Each number is 128 + 24 x the weight over its row's rms, rounded and kept within 0 to 255. Layers, rows and columns count from 0. The size above them is the row's rms in percent of the matrix's.

# layer 4 MLP gate, 512x128, rms 0.158, rows 164-217, columns 0-127
size [102 100 124 108  98 109  93  97 103  96 108  95  95 105 108 103  84  81 102 112  98  98  97  94 102 105 110  98  99 106 103  92  88  98 103  97 108  93  89  90  95  91  99  99 103 110 106 104  98 104 107 106 105 102]
[[101 109 133  98 120 113 178 139 150 133 123 123  97 149 125 101 151 110 104 128  99 106 125 127 135 129 165 157 105 129  93 135 168 106 120  83 152 135 118 108 112 143 106 116  98 138 110 106 115 120 125 100 100 113 123 164 137 124  91 123 140  79 110 138  77  91 141 110 111  86 133 156 112 152 118 136 114 142 153 128 180 135 108 127 110  88 132 131 156 141  78 107  46 113 125 136 150 127 135  91 104 129  94  93 118 132  90 107 111 135 161 157 113 163 128 144 127  83 106 174 112 115 123 132 111 141  89 111]
 [ 98 129 104 144 125 123 141 172 125 102  71 156 148 164 159 104 132 144 151 105 107 142 123 151 186 128 109 128 125 135 110 114 130 137 108 132 144 172 118 153 111  88 207 135 138  98 120 125 129 119 150 117 144 138 161 153 152 151 133 140 127 141 139  91 105 139 114 109 119 104  75 121 144 124 135 137 134 174 127 119 140 102 102 125 141 114 126 168 123 163 134 132  85 114 128 126 120 143 160 117 117 146 113  81 130 156 151 131 193 122 117  74 199 147 134 101 152  97 151 137 150 143 117 148 128 131 130 135]
 [123 111 152 139 161 144 130 119  74 133  88 138 117 116  92 128 117 137 128 117 128  85 105 166 128 165  74 144 137  99 148 143 161 129 110 126  77 108 154 123 155 130  89 136 119 108 125 181 105 106 142 159 121 108 112 106 129 149  95 124 151 146 119 128 128  98 104 103 121 153 104 141 158 142 127 129 123 105 137  99 147 169  94 116 113 169  63 109 134 115 165 140 130 141 145 104 149 127 128 143 158  96 153 137 112 114 152 140 162 169  99 133 101 172 109 173 155 165 148 152 128 125 112 163  98 119 112 149]
 [144 146 147  95 185 142 110 123 118 136 139 111 147 137  81 128 114 110 141 106 142 119 136 147 155 153 108 144 173 112 119 142 165 147 174 122 158  58 153 130  99 135 152 103 131 111 152 140 126  97 111 130 155 118 113 137 149 168 110 111 176 138 164 112 140 153  93 143 152 115 128 110 135 144 143 128 141 156 145 145 147 124 147 112 160  90 123 126 120 152 151 127 182  95 145 113 158 103 115 118 146 111 102 118 130 139  89 135 128 117 150  96 182 143  88 165 105 137 132 154 154 182 163 135  91 150 135 107]
 [142 123 123  87 140 112 112 132  87 122 119 112 169  78 139 116 146 113 101 148 133 164 127 130 124 136 145 122 115  89 158 168 160 124  66 143 130 137 164 137 136 129 133 153 102  92 133 154 158 134  88 145 138 101 105 103 127 127 168 108 126 129 101 100 132 132  81 140 148 132 151 103 182 150 154 142 107 102 114 164 142 132 101 136 122 148  98 144 126 151 164 150 132 106 187 134 118 141 153 136 134 129 150 108 152 168 142 101 147  85 119 139 167  92  78 108 132 116 113 122 115 111 121 166  96  84 120 151]
 [127 147 128 132  93 136 122 121 109 137  57 112 134 155 176 142 183 158 139 137 108 123 114 155 107 141 114 136 132 135 161 101 118 121 129  95 142 138 106 122 145 100 161 103 143 127 141 167 125 112  96 138 104 132 173 160 128 136  63 149 143 123 175  96  84 111 128 131 121 149 127 100  88  94 160  95 138 119 131 117 147 109 169 155 110 133 163 136 125 139 126 106 137 149 109 132  97 101 169 161 151  98 138 184 136 146 150 112 100 159 100 105 108 117 104 135  84 117 131 129 155 118 109 122 135 139 159 158]
 [131 106 121 131 142 116  89 122 137 125 137 128 120 129  85 101 127  85 162 147 162 138 110 121 123 121 108 131 151 110  81 143 146 112 138 120 137 143 174 144 122 104 112 133 141 171 130 112 136 153  99 123 177 104 111 151  78 132 139 149  93 157  81 128 134 122  98 155  97 156 131 143 162 119 142 136 149  76 124 140 119 127 165 117 120 143 124 124 128 128  97  70 106 152 131 120 157  98 139  55 181 136 103 101 115 111  92 168 155 143 110 101 169 143 135 122 148 128 133 156 141 161 127 141 136 103  95 167]
 [125 123 152 119 132 110 158 141 123 155 143 155 162 139  83 123 122 180 150 100 147 139 122 128 101 149 112 125 119 128 119 125 140 125  60 182 127 139 128 142 140  89 135 116 116 114 165 139  75 143 129  91 138 110 105 106 140  94 141 124 125  97 124 147  89 174 106  95 111 160 133 154 113 126 112 165 150 122 107 168 148 152 135 106  81 109 101 127 149 120 113  75 123 121 115 115 126 131 100 121 139 107 112 107 134 153 100 145 128 150 167 126 123 202 112 189 154 135 117 149 158 146 128 160 140 156 121 123]
 [130 153 107 111 139 140 134 119  98 101 109 125 143 149 122 174  93 130 111 127 161 120 137 127 101 134 153 121 139 144 108 165 134 117 154  83  95 133  91  88 113 137 174 164  86 118 105 125 111 133 137 180 110  73 131 122 162 119 103 118 129 132 142 162 120 131 131 144 125 133 115 149 120 111 111 128 102 154 156 122 116 162 101 150 143 118 114 120 175 166 147 125 112 145 129 107 120 146 163 102 115  84  91 167 125 112 142 100 121 116 141 144 102 204 143 120 110 157 111 175 138 123 131 119 201 105 120 107]
 [105 114 127 157 122 126 139 119 128  95 105 136  75 108 168 104 132 124 148 116 122 137 109 131 194 106 140 112 135  85 126 143 160 143 120  73 158 128 122 139 130 119 111 142 111 139 124 122  86 127 110 156 162 125 158 138 185 103 170  70 157 168 144 170 152  73 140 144  93 120 150 141 127 128 158 150 129 107 100 170 107 126 132 127 129  72 141 134 127 141 145 144 157 109 127 142 115 144  73 146 112 129 112 153 129 105 104 132 121 133 123 127 124 114 163 134  83 138 107 169 135 125 144 137 168  98 111 145]
 [129 142 181 135 155 134  97 143 139  94 113 125 141 118 130 125 124 126 117 119 113 148 117 124 116 170 114 160 129 162 125 142 137 101  94 111 103 131 176  57  75 118 137 137 137 144 149 169 151 161 135  94 132  91 142  92 134 147  98 146 155 134 128 108 107 110 132 142 104 108  89 164 142 181 180 134 109 126 132 143 157 128 139 112  99 138 141 101 118 143 101  93  81 101 141 174 121 146 186 130 134 107 104  97 106 157 160 110 121 107 131 128 137 137 118 112  94 121 101 153 119 105  94 113 127 152 157 120]
 [142 115 145 121 176 108  85 105 127 126 152 112 150 119  97 161  84 100 127 102 101 101 113 111 118 152 121 101 127 139 150 129 123 136 100  86 130 127 112 136 108  87 135 131 168  94 156 116 157 125 128 169 153 106 138 149  85 109 132 122 185 118 148 104 132 132 119 128  81 157 111 135  93 100 150 157 130 152 124 163 119 123 109 126 131 106  95 116 136 132 139  87 165 102 113 161  67 176 126 131 123  87  99 136 104 105 103 168 144  93 137 125 137 117 116 147 125 151 134 157 173 144 129 145 168 165 138 134]
 [136 158  96 144 177 124  71 121 126 103 159 125 134 131 135 131 147  93 111 127 107 164  94 128 118 119 147 104 144 166 141 131 131 115 127  91 139 156 129 120  98 143 138 110  97 119 142 144 121 119 139 147 129 137 141  93  93 162 127 136 145 104 103 160 113 128 113 132 112 142  95 118 135 150 150 114  75 112 169 144 134 119  88 108 114 157 151 168  79 107 115 109  82 116 158 112 126 108 137 141 124 121 170 161 137 113 111  98 170 111 140  63 111  96 103 138 174 124 111 138  97 153  78 170 100 131 154 122]
 [110 174 132 151 102 124 112 120 137 164 114 131 125 138 133 116 148 121 125 144 113 152 103 158  86 120 103 134 139 129 107 101 127 159 131 124 131 128 108 146 125 137 149  91 124 134 115 152 148 167 130 116 132 138 128 117 111 150 130 105 154 134 137 114 141 120 137 168 143 111 130 148 146 148 173 144 151 110 136 140 142 143 136 108  71 171  60 101 108  97 150 113 117  89 114  93 121 106 141 125 117 102 160 140  80  84 116 124 148 135 139  72 196 126 110 167 125 106 123 101 164 181  83 177 124 100 146 151]
 [102 131 157 108 137 126  93 133 120 108 125 156 131 134 164 191 116 150 125 160 111 117 150 156 112 145 124 112  91  99 169 144 187 160 181  94 122 129  71 139 125 147  98  96 114 125 136 108 115 109 154 124 150 164 114 114 113  96 126 122 122 188  99  97 145  88 158 137 143 145 100 141 140 148 142 108 139 157 122 125 125 114 152  95 170 119  98 125 142 114 129 147 153 111 181 118 104 134 123 174 145 126 101 162 129  95 140 127 133 116 112 100 150 179 105 121 138 129 166 135 152 143 150 132 155 144 126 129]
 [132  89 172 115 112 140 123 116 138 130 132  76 120 123 124 116 167 182 145 143 151  92 130 157 101 105 139 100 106 129 115 172 136 131 126  95  91 138 128 113 123 125  71 120 119  87  93 154 136  84 142 154 134 145 103 159 175 127 162  86 106 137  91  86 129 152 121 101 131 152 107 115 119 134 118 157 138  83 119 122 103 126 150 126 134 100 101  87 148 147 109  99 138 118 155 134 129  99 149 165 115  87 128  91 115 120 128 133 169 108 118 172 117 167 127 126 135 147 146 152 117 161 124 143 109 171 138 106]
 [ 78 147 109 132 112 117 126 108  85 119 138 135 109 135 136 144  91 135 119  99 108 142 133  94  68 147 135  79  96 138 135 120 143 120 131 127 132 151  81 106 137 128 128  98 134 110 140 128 116 114 157 108 137 105 155 162 153 128 147 132 154 152 117 122 147 157 106 125 145 139  74 130 114 187 118  95 156 148 182 100 144  87  95  83 141 118 140 121 160 106 115 134 159 108 103 168 122 118 128 110 169 159 124 132 130  96 148 140 127 139 100  62 106 139 118 126 146 152 123 163 117 137 123 133 129 156 141  64]
 [160 126 124 148 141 176 138 100 145  99 124 173 143 141 118 130 106 102 131 157 104 137 116 171 161 109 134 121 129 131 181 110 154 117 110 153 107  98 126 104  97 125 176 114 138 117 114 160 132 102  87 152  75 157 115 138 186 109 128 140 107  90 173  91 147 125 149  91 140  92 121 179 101  86 165 125 127 141 146 113 136  88 118 110 134 128 168  86 147 135 122 129 131 129 142 135 142 100 131 134 165 137 133 168 163 150 144 122 134  97 135 132 161 112 109 122 137 131 114 159 152 146 139 139 125  72 128 131]
 [105 130 103 109 128 123 113  62 152 105 134 164  78 154 118 129 122  98 122 139 165 142 117 109 112 109 128 121  99 135 130 133 127 148 114  84 101 149 117 123 140 104 113  56 175 121 105 139 120 140 140 178 122 138 139 113 171 103 145  97 157 113 156 107  83 129 155 113 137 122 160 164 143 158 175 133 117 148 132 143 137 104 154 182  87  98 105 138 110 117 114 154 100 135 139  94 126 152 135 154 111 109 145 144 105 140 115 132 104 100 117 134 144 110 111 169 130  76 117 137 158  93 156 118 105 108 138 114]
 [117 132 142 147 130  81 150  84 120 128 101 141 142 149 136 146 104 133 116 126 112 106  78 147 158 168 132 146 120  91 142 147 147 173 139 181  70 114  93 149  89  98 150 107 109  88 138 159  91 121 142 157 144 154 108 146 168 125 146 130 121 149 121 114 161 112 122 148 119 157 126 153 121 144 120 111 104 103 148 125  67 130 104 103 130 134  96  99 101 112 131 114 125 151 114  98 162 128 124 147 125 123 135  98 140 138 120 173 181 115 120 125 139 151 102 124 182  96 103 125 115 110 108 172 164 136 134 112]
 [127 152 110 114 105 141 138 125 145 121 108 112 125 106  89 160 115 149 128  90 117 151  85 142 143 131 140 145 100 104 100 128 137 132 176 118 152 139 126  91 107  97 107  87 145  84  92 134 105 133 162 146 139 126 159 129 111  85 137 141 168 126 112 141 111 131 121 111 105 163 143 138 117 136 122 100 165 151 181 174 141 134  85 120 133 112 101 121 122 106 127 140 149  75 140 137 108 139 122 134 108  56 134 111 166  90 127 184 144 145 160 133 152 139 130 156 139 141 134 145 156 160 107 162 138 168 172 135]
 [136 171 150 123 148 139 129 102  75 108 133  95 137 107 124 116 123 168 126  96 101 186 100 139 137 155 133 121 152 121  92 170 153 126 137 156  95 159  94 132 147 143 166 139 125 166 142 160 134 146 137 114 141 129 150 142  69 126 123 119 150 127 114 143 116  84  88 131  90 152  95 176 135 143 121  95  97 115 125 154 152 129 112  93 139 105 136 129 129 133 168 162 128 108 145 162  98 116 169 103 147 125 150 145  64 125 156 126 145 110 107 146 113 101 138 108 117 134 123 135 118 176 144 122  96  94 128 144]
 [118 145  87 126 153 156 122 125 112 138 114 112  86 109 122 126  82 140 113 117 120 118 108 110  90 134 115 122  83 129 176 128 143 145  92 126  99  89 145 164 121 106  62 136 132 181 104 164  48 163 135 140  97  91 192 114 153 102 127 142 177 132 110 129 116  93 147 145  99 130 117 107 118  91 147 137 109 120 112 122 141 152 116 117 125 144 130 128 135 118 103 117  88 101 122 110 107 137 132 123 144 126 113 129 167 118 157 134 101 119 158 120 110 154 128 143 188 151 144 134 140 137 136 111 116 105 148 109]
 [109 134  89 111 100 117  94 120 101  98 111 148 118 102 169 106 148 121 160 134 123 144  61 116 131 185 164 143 143 148 120 146 125 152  63 133 147 118 107 119 119 132 115  99 148 139 110 155 144 133 125 104 118 132 151  85 136 133 109 141 111 126 117 150 129 152 100 130 116 135 126 143 120 126 143 149 107 122 175  99 123 134 124 192 156  96 135 154 159  96 154 126  89 105 110 154 135 152 170 103 131 109 140 138 150 103 137 138 110 143  92 111  96  81  86 115 144  77 123 142 138 128  89 145  93 121 133  86]
 [150 149 101 112 129 145  68 102 130 107  75 104 109 160 143 183 164 138 127 104 136 127 123 128 138 151 119 109 110 129  94 137 122 125 147 101 116 149  78  98 111 141 104 107 153 114 117 139 117 128 115 111 114 178 116 131 132  80 144 164 143 121 138 174  85 134  94 122 100 139 118  99 158 131 160 139 148 151  98 136 108 155 140 144 121  90 144 117 141 123 116 103 152 131  45 116 126 123 151 200 117 137 104 129 143 111 108 121 132  88 111 123 126 180 125 152 142 109 141 154 129 148 137 135 142 151 142 110]
 [106 157 157  95 117  99 106  97 127 130 140 127 117 141 117 185 191 145 128 112 129 129 119 133 101  92 133 106 113 131 131 131 105 149 120  55 153 147  87 117 118 164 141 104 146  76 124 151  94 104 117 134 126 121 172 142 117 135 146 121 149 126 115  87 130 155 182 150 122 172 119 106 115 156 132 109 136 113 128 151 133  95 103 112 133 110 123 111 159 135 133 131 143 174 134 119 114 141 153 136 104  84 151 121 110  78 151 152 188 115 111 110 120 146 106 144 110 145 142 123 148 132 115 132 125 178 178 136]
 [ 98 168 148 153 110  93 100 108 107 123 121 162 133 110 126 114 149 165 107 133 134 135 159 140 126 180  98 102 136  78  88  93 139 150 166 108 145 128 147 128 111 114 169 114 147 142 145 123 113 108 135 151 133 112 152  70 131 125 122 113 122 130 136 147 109 146 108  99 139 123 134 123 139 169 150 167 166 128 127 125 143 151 141 167 161 126 159 146 158  60 137 143 117 153 149 137 144 146 115 136 180 126 116 128 129  91  90 147 127 104 143 119 147 188  95 125 122 115 125 108 138 161 116 153 144 126 159  68]
 [152 150 147 112 115 131 159 109 119 180  74 127 172 137 157 109 142 133 132 155 122 155 109 125 105  79 112 132 130 182  72 147  93 120 147 143 123 160 118 136 155 135  96 144 140 128 177  94 154  71 154 149 145 128 129 135 145 124 130 132 103 160 137  96 159 117 162 116 170 142  95 112 156 113 126 110 148 186 143 119 140 128 117 114 159 122 111 148 126  78 122 139 104 126 126 120 155 134  85 158 142  82 128 106 137 120 125 144 119 114 143 158 110 110  90 143 120 151  89  99 104  96 108 127 115 105 140 135]
 [133 135 117  40  90 137 129 119 145 139 140  93 143  94 140 156 112 156  86 106 151 145 125 108 175 123 137 112 117 113 113 159 163 180 131 108 136 102 123 159 136 147 142 148 106  90  90  97 119 124  91  81 115 141 126 149 154 104 131 119 111 174 173 116 158  98 137  86 178  79 147 149 105 117 160 127 156 121 130 119 134 120 104 132 147 115  68 137 150 115 128 135 123 152 167 137 166 127 136 108 124 135 108 121 117 125 116 136 147 134 116 124 131 124 103 135  92 125 119 155 106 158 151  91 134 117 144 125]
 [111 149 102 153 159 140 130 139 133  83 110 110 103 109 102  81 178 110 151 123 147 170  87 133 147 129 100 116 155  99 135 124 113 157 103 119  67 112 122 106 111 154 143 145 163 102 111 169 127 141  84 127  77 119 121 121 125 120 142 154 126 123  96 154 135 130  84 137 171 132 124 134 114  82 202 107 107 131 117 126 118 120 147 113  82 119 113 133 111 114 145 117  88 106 140 123 182  85  86 140 138 142 144 135 111 105 125 125 126  96 131 120 115 121 123 174 139  92 147 115 158 117 111 138 131 111 123 137]
 [145 152 163 124 131 135 139 139  71 119  98 173 129 115 127 112 123 156 147 115 156 160 132 142 142 158  97 151 168 106 161 108 167 134 109 100 137 150 121  68 158 161 106 130 156  89 131 146 150  97 126 132 102 115 101 128 120 123 110  68 109 149  83 132 142  96 117  94  88 127 130 112 163 126 138 113 132 121 137 138 136 106 109 108 163 138  81 119 128 120 120 125 157  90 109 130  94 111 119 171 124  98 133 153 141 150 155 102 146  75 136  94 136 120  90 121 133 150 156 141 153 107  89 163 136 135 153 147]
 [163  87 119 145 117 112 140 114 134 161 107 154  97 140 125 139 140 126 174 132  76 113 111 121 136 140 119 127  77  90 137 125  97 123 134 113 156 132 143 121 160 158 119  98 124  97 136 161  99 152 103 114 164 171 113 165 171  93 140 102 162 136 110 129 117 130  90  81 105 128 156  92 129 158 131 171 153 118 100 137 100 116 100 102 141 103 128 133 154 149 143 114 147 145 123 121 145 147 153  91 125 104  94 153 158 126 129 178 128 136 146 111 118 160 170 149 173 130 124 139 103 120 131 168 175 133 159 111]
 [172 136 153 158 105 161  94 106 134 145 146 107 141 142  94  72  99 124 129 157 127 142  80 113  88 119 170 139 102 100  89 157 147 122 106 109 117 109 111 155 123  89 115 152  76  99 137 155 112  97 135 149 161 139 103 129 117 133 181 119 177 138 150  84 143 102 133 143 121 106 169 112 125 122 135 149 164 143  98  97 155 117 149 102 126 120 121 112 123 138 148  98 102 146 129 130 154 138 162 121 154 128 154 154 145 112 114  90 150 113 101 114 118 142 144 123  67 113 146 127 134 141 121 111 118 141  77 127]
 [118 169 153 125 147 134 149  87 164 126 118 146 112 107 107 152 108 156 118 119 102 154  90 128 125 112 102 109 104 132 155 172 170  86 136 147 108 127 117  90 132 130 163 147 134  99 127 143 138 152  99 157 116 129 167  72 111 154 142 126 153 128  98 171 177 117 151 153 130 146 137 170 131  93 118 111 110 122 129 109  79 158 132 133 121 125 129 159 107 149 131 157 161 147 131 147 147 143  78 165 150 104 146 117 107 119 110 102 156 144 145  99 152 159 106 130 172 172 101 119 125  77 159 122 127 127 140 117]
 [113 151 141 123 155 105 103 135 174 156  98  65 165 141 120 154 114 130 126 141 128 111 156  97 122 134  99 137 120 120 142 136 150 129 132 102 135  69 135 147 127 144 147 143 159  90 141 136 123 128 169 111 103 137 109 150 145 131  78  76 172 165 126 133 123  93 105 139 123 100 106  81 148 160 177 146 108  81 154 128 151 116 133 106 109 134 131 128  92 168 130 128  97 144 128 124 124  65 155 107 162 135 108 161 141 156 116  92 137 142 116  92 113 144 152 149 101 118  92 136 140 102 132 115 112 110 145 126]
 [101 120 150 109 125 116 123  80 122 113 101 115 124 143 128 151 175 125 135 121 118 120 148 111 108 164 109 100  83 101 103 142 142 111 148 115 137 121  91 152 160 127  68  54 135 149 156 129 149 127 177 113 139 174 126 133 127  84 119 152 158 119 110  95  78 117 148 113 113 131 133 121 119 142 126 129 166 142  95 104 104 119 169 139 125 144 137 105 142 111 138 142 118  63 161 102 116 128 119 151 136 104 117  94 150 104  98 114 146 122  65 136 162 157 129 166 128 135  98 150 142 132 148 140 140 103 122 107]
 [133 127 158 129  90 115 135  97 159 179 101  86 117 144 151  81 139 141 121 134 142 123 136 105 129 167 113 137  91 134 120 129 174 115  81 114 128 110 172 128 103 124 133  98 166 159 130 127  84 123 152 112 117 150 166 132 122  92 161 146 164 109  91 120 134  96 131 132  91  74 153 143 109 126 142 149 149 117  89 109 129 133 127 110  89 172  99 131 115 146 138 113 118 150 137 129  97 152 140 145 111 109 142  83 129 156 106 154 105 153 112 130 161 169 145 108 114 116  85 108 124 111 113 128 109  77 166 121]
 [108 104 161 155 140 143 150 142  88 150 144 142  91 112 100 169 155  96 117 166 110 137 101 131 105 127  91 114 176 116  91 147 166 127 194 140 113  97 116 127 173 144 128 132 187 135 137 132  79 129 114 118 115 118 114  96 119 151 128  94 121 174 118 155 147 145 137 142 140 160 144 137 122 141 179 155  95 140 145 136 140 192 134 119 121 154 121 130 107 154 140 141 154 115 122  93 137 143 120 121 122  69 125 157 156 149 126 114 132 103 120 155  93 118 123 125 130 123  99 100 136 102 120  85 104 119 145 131]
 [146  85 134 145 110  96 144 122  89 151  76 125 107 135 162 147 175 147 122 142 145 121 114 145  87 146 127 139  92 136 157 100 147 107 129 119 126 154  89 157 147 131  82  97 124 129 158 100 123 155 136 149 114 119  97 120 145  83 140 122 109 146  84 152 132 131 125 138  88 119 152 108 127 103 126 101  75 145  55 143 134 135 129 139 133 115  94 112 166 145 101 129 160 163 113 118 112 152 103 148 162 109 140 176 133 107 144 105 122 121 125  80 114 139 115  75 141 144 157 127 162 137 126 133 164 111 136 143]
 [111 169 108 114 136 146 111 118 107 103 116 127 142 136 171 123 180 138 111 180 109 170 115 140 157 154 113 140 143 128 121 154 153 151 107  93 110  76 106 107 153 136 160 128 122 111 151 131 135 132 158 142 142 124 134 113  83 110 148 177  97 159 136 133 108 146 116  93 157 126 192 118 139 155 152 132 152 153  61 126 108 132 109 109 114 103 112  90  84 110 150 112 143 128 124 107 146 105 115 164 142 126 116 140 123  74 135  94 103 122 161 116 142 139 104 171 163 137 107 138 157 138 123 109 137 137 163 140]
 [ 90 143 132 122 156 163 139 104 167 115 125  97 119  94  96 104 110 116 143 161 172 108 124 118 140  99 108 116 149 139 115 152 125 131 108 116 123 117 138 140 120 102 142 141 101 117 122 131 108 110 135 123 111 141 169 132 164 122 153  45 147 172 123 141  80 127 104 117 141 119 132 129 187 123 166 116  73  98 124 117  95 214 148  89 138 175 132 157 119 150 123 127 109 103 142 150 123 160  79 148 111 120 143 110 141 104 136 142 124 127 147 121 142 157 145 132 112 121 117 119 146 113 141 110 119 135 169 147]
 [132  91 195 132 126 175 164 154 151 147 140 162 132 150 135 111 121 113  99 142 156 120 130 143 164 126 121 113  66 166 124 114 123 183 135 151 151 149 118 164 142 153 120 142 158 138 106 120 113 121 115 125 134 166 117 154 115 132 126 148 180 109 106 162 133 127 151 136 123 127 121 133 111 100 133  66 102 118 142 150 170 132 187 102 124 140 131 158 107 138 134 112 148 103  79 128 145  69 148 129 124 116 107  96 129 154 144 141 153 137 127 138 132 113 135 117  87  86 141 118 127 115 105 127 143 156  77 126]
 [120 159 115  89 124 124 108 123 117 107 135 119 123 164 148 144 111 144 142 107  81 137 146 120 128 177  72 134 136  82  98 118 172 129 147 110  89 137 108 149 133 127 129 164 124 133 155 128 148 120 149 120 124 148 146 124 138  73 132 119 157 127 110 163 124 107 122  95  87 116 129 147 103 157 149 117 123 169  84 137 138 173 119 110 141 116 104 111 114 117 119 109 152  90 126 115  66  95 162 136 139  91 110 121 144 148 109 115 149  98 167 111 141 130 159 177 134 160 162  98 158 157 133 146  87  92 144 128]
 [141 110 143  99 133 112 114 158 102 165 101 126 121 122 119 187 125 123 152  88 104 155 118 130 144 150 120 156 133 111 117 150 156 130 117 135 126 127 145 160 103 115 133 130 125 129 155 132 123 104 121 144 146 129 104 124  96 118  99 103 154 139 153 103 165  67  88 163 137 142 105 178  99  98 105 129 103 130 100 136 134 145 103 108 146  94  76  96 139  99 172 184 117 158 157 104 137 100 159 136 118 137 114 128 126 107 100 152 130  89 156  97 138 137  91 118 170 133  98 156 152 112 141 125 111 123 152 185]
 [ 95 118 117 155  91 138 151 114 117 127 172 147  75 140  78 149 105 103 135  95 145 110 100 138 143 119 140 123 107 121 125 160 169 138 155  76 152  92 153 104 139 162  96 114 126 144 102 123 123 101 141 126 118 125 147 135 174 148 155 128 149 175 137 142 166 113 179 164 162 118 180  90  98 138 114 115 108 111 124  95 147 139 135 112 118 143 139 106 160 134  89 176 126  85 143 148 126 131 114 131 140  96 117 119 103 149 149 124 146  98 139 116 137 123 104 118 131 111 103 148 186 120 133  97 105 107 120 106]
 [ 78 141 150  59  80 164 100 103 122 103 133 120  83 106  83 128 106  69 118 168 150  96 168 138 117 134 178 141 144 164 150 163 139 115 131 108 109 122 158 161 151 157 112 110 127 130 139 100 116 109 153 122 127 125 117 163 139  90 141 165  95 130 104 134 136 129 148 141 141  96 146 121 111 168 101 146 102 143 133 120 108 103 157 104 114 108 126 127 151 142 162 116 100  86 121 141 126 120 109 144 114 103 102 115 119 133 117 129 124 109  72 128 166 130 119 116 148 134 131 149 128  95 134 121 153 157 132  83]
 [ 95 106 173  98 130 136 148 149 131  83 132 152 108  88 154 133 122 163 108 150 131 180 105  91 148 117 132 165 123 127 101 128 125 123 120 143 140  79 168 124 135 111 106 116 134 123 144 149  84 145 144 131 119 104 106 106 155  92 131 108  98 152 113  89 143 127 160 105 142  83 135 146 115  81 135 111 143 107 129 102  99 160 111 106 133 122 118  75 149 173 166 116 104 144 122 123 126 125 116 130 128  87 142 112 123 124 126 164 121 127 145 112 140  77 156 133  92 106 104 143  96 118  69 141 110  74 125 111]
 [117 169 131 164 120 139 124 173 117 131 114 160 141 104 149 111 148 127 123 114 121 128 126 136 109  88 124 114 147  81 111 105 167 156 128 155 122 114 108 132  86 132 136 122 133 120 137 184 158 109  84  75 106 140 126 151 115 128 106 123 118  94 135 116 119 144 123 116 132  93  92 126 180  83 156 116 143 123 134 125  91 141 110 174 151 100 121 112 178 168 117 135 142  93 116  88 132 112 121 132  94 113  89  91  99 125  92 111 135  97 139 109 152 128 132 174 124 149  91 159 176 119  90 142 142 153 132 133]
 [110 134 127 169 106 114 132 164 104 114 182 113 140 140 113  89 143 125 162 110 148 150 133 139 105 149 138 113 127 118  90  89 163 147 195 126 124 120 119  78 128 155 110 134 182 160 132 156 127 110 158 131 130 123 149 110 121  91  75 112  97 125 122 112 100 165 162 142 108 140 132  86 114 137 128  67 126 124 142 103 127  94 128 107 151 126 147  91 121 137 115 126 133 125 117  90 164 163 148 113  99 143 179 107 139 152 117 151 139 135 125 140 160 154 138 137 150 111 155 128 107 137 119 142  92 135 119 185]
 [126 112 116 137 108 133 132 143  92 173 119 123 137 168 132 174 155 134 174  90 136 132 138 130 155  87  71 146 155 131  69 119 142 146  97  70 110 117 119 157 202 118 131 112 118 120 119 126 153 111 121  86 142 122 135 135  77 156  94 115 130 147 127 141 132 142 117 131 128 156  86  92 121 162 127 157 109  94 134 182 122 116 106 156 140 127 110 124 136 121 127 145 108 152 153 104 111 143 128 138 134 124 122 123 131 140 102 111 102  73 136  71 109 132 109 117 112 149  83 114 123 129 147  99 134 148 150 133]
 [120 117 119 136 107 182 137 165 101 117  88 109 148 147 102 162  88 104 128 149 136 156 144 149 112 131  95  97 175 160 117 108 124 116 129 157 112 154 136  88 133 119 142 145 174 121 124 161 135  93 124 140 103 132 102 146 102 157 124 137 135 114 146 147 149 156 119 119 103 133  71 122 137 107 126 142 130 128 181 160  74 113 105 116 170 118 140 131 115 119 177 138 136 143 109 161 153  98 154 136 133 132 130 169 122  97  91 107 147 122 129  98 134  96  85 123 145 127 138  93 107 118 154 105 142 181 117 173]
 [167 114  74 134 108 144 118 131 152 133 148 132 110 117  71 124 155 113 123 127 111  88 137 172 150 140 154 151 146  96  90 178 109 164  83 155 111 117 119 139 124 139 158  95 122 138 151 181 146 137  97 158 135 171 146 166 170  85 125 129 140 151 120 112 133  98 117  95 156 123  97 167 107  91 120 152  93 106 111 139 105 125 131 113 108 164 136 114 112 119 157 116 127 137 111 125 107 108 121 135 160 109 138 169 104 113 115  85 151 111 154 139 116 148 135 162 154 110  84 130 144 130 112 137 142  97 133 158]
 [ 92 163 129 136 131 123 116 180 138 130 153 166 125 113 106 124 110 137 114 105  98 167 118 189 147 104 138 103  73 130 122 172 120  97 102 167 143 121 140 127 140 114 115  83 169 153 122 167 160 167 146 120 132 126 139 137 147  94 114 147 127 133 105  99 141 114  79 136 168 132 125  98 106  96 119 155 101  96 150 190 102 142 159 149 135 142 116 154 139 137 131 102 113 163 176  97 165 114  64 168 104 108 140 104 131 127 134 116 123 139 114 119 126 135 110 143 146 131 107 139 142 125 137 147 133 129 133 138]
 [ 88 133  88 154 107 102 107 141  92 119 141 126 132 106 165 107 123 105 103 156 151  74 137 170 114 159  84  81 124 125 171 160 147 132 110 165 148 125 135  77 145 113  75 109 130 114 113 122 135 180 184 138 159 129 135 133 135 107 169 156  99 125 127  93 181  89 119 132 145 120 164 168 146 154 166 154 149  89 120 155 134 130 126 114 135 149 138 101 115 125 156 134 153 130 134 107  99 130 119 151 120 120  98 167 161 105 114 115 161 123 112 137 154 141 111 120 114 114 130 132 133 120 141 123 117 146 127 149]]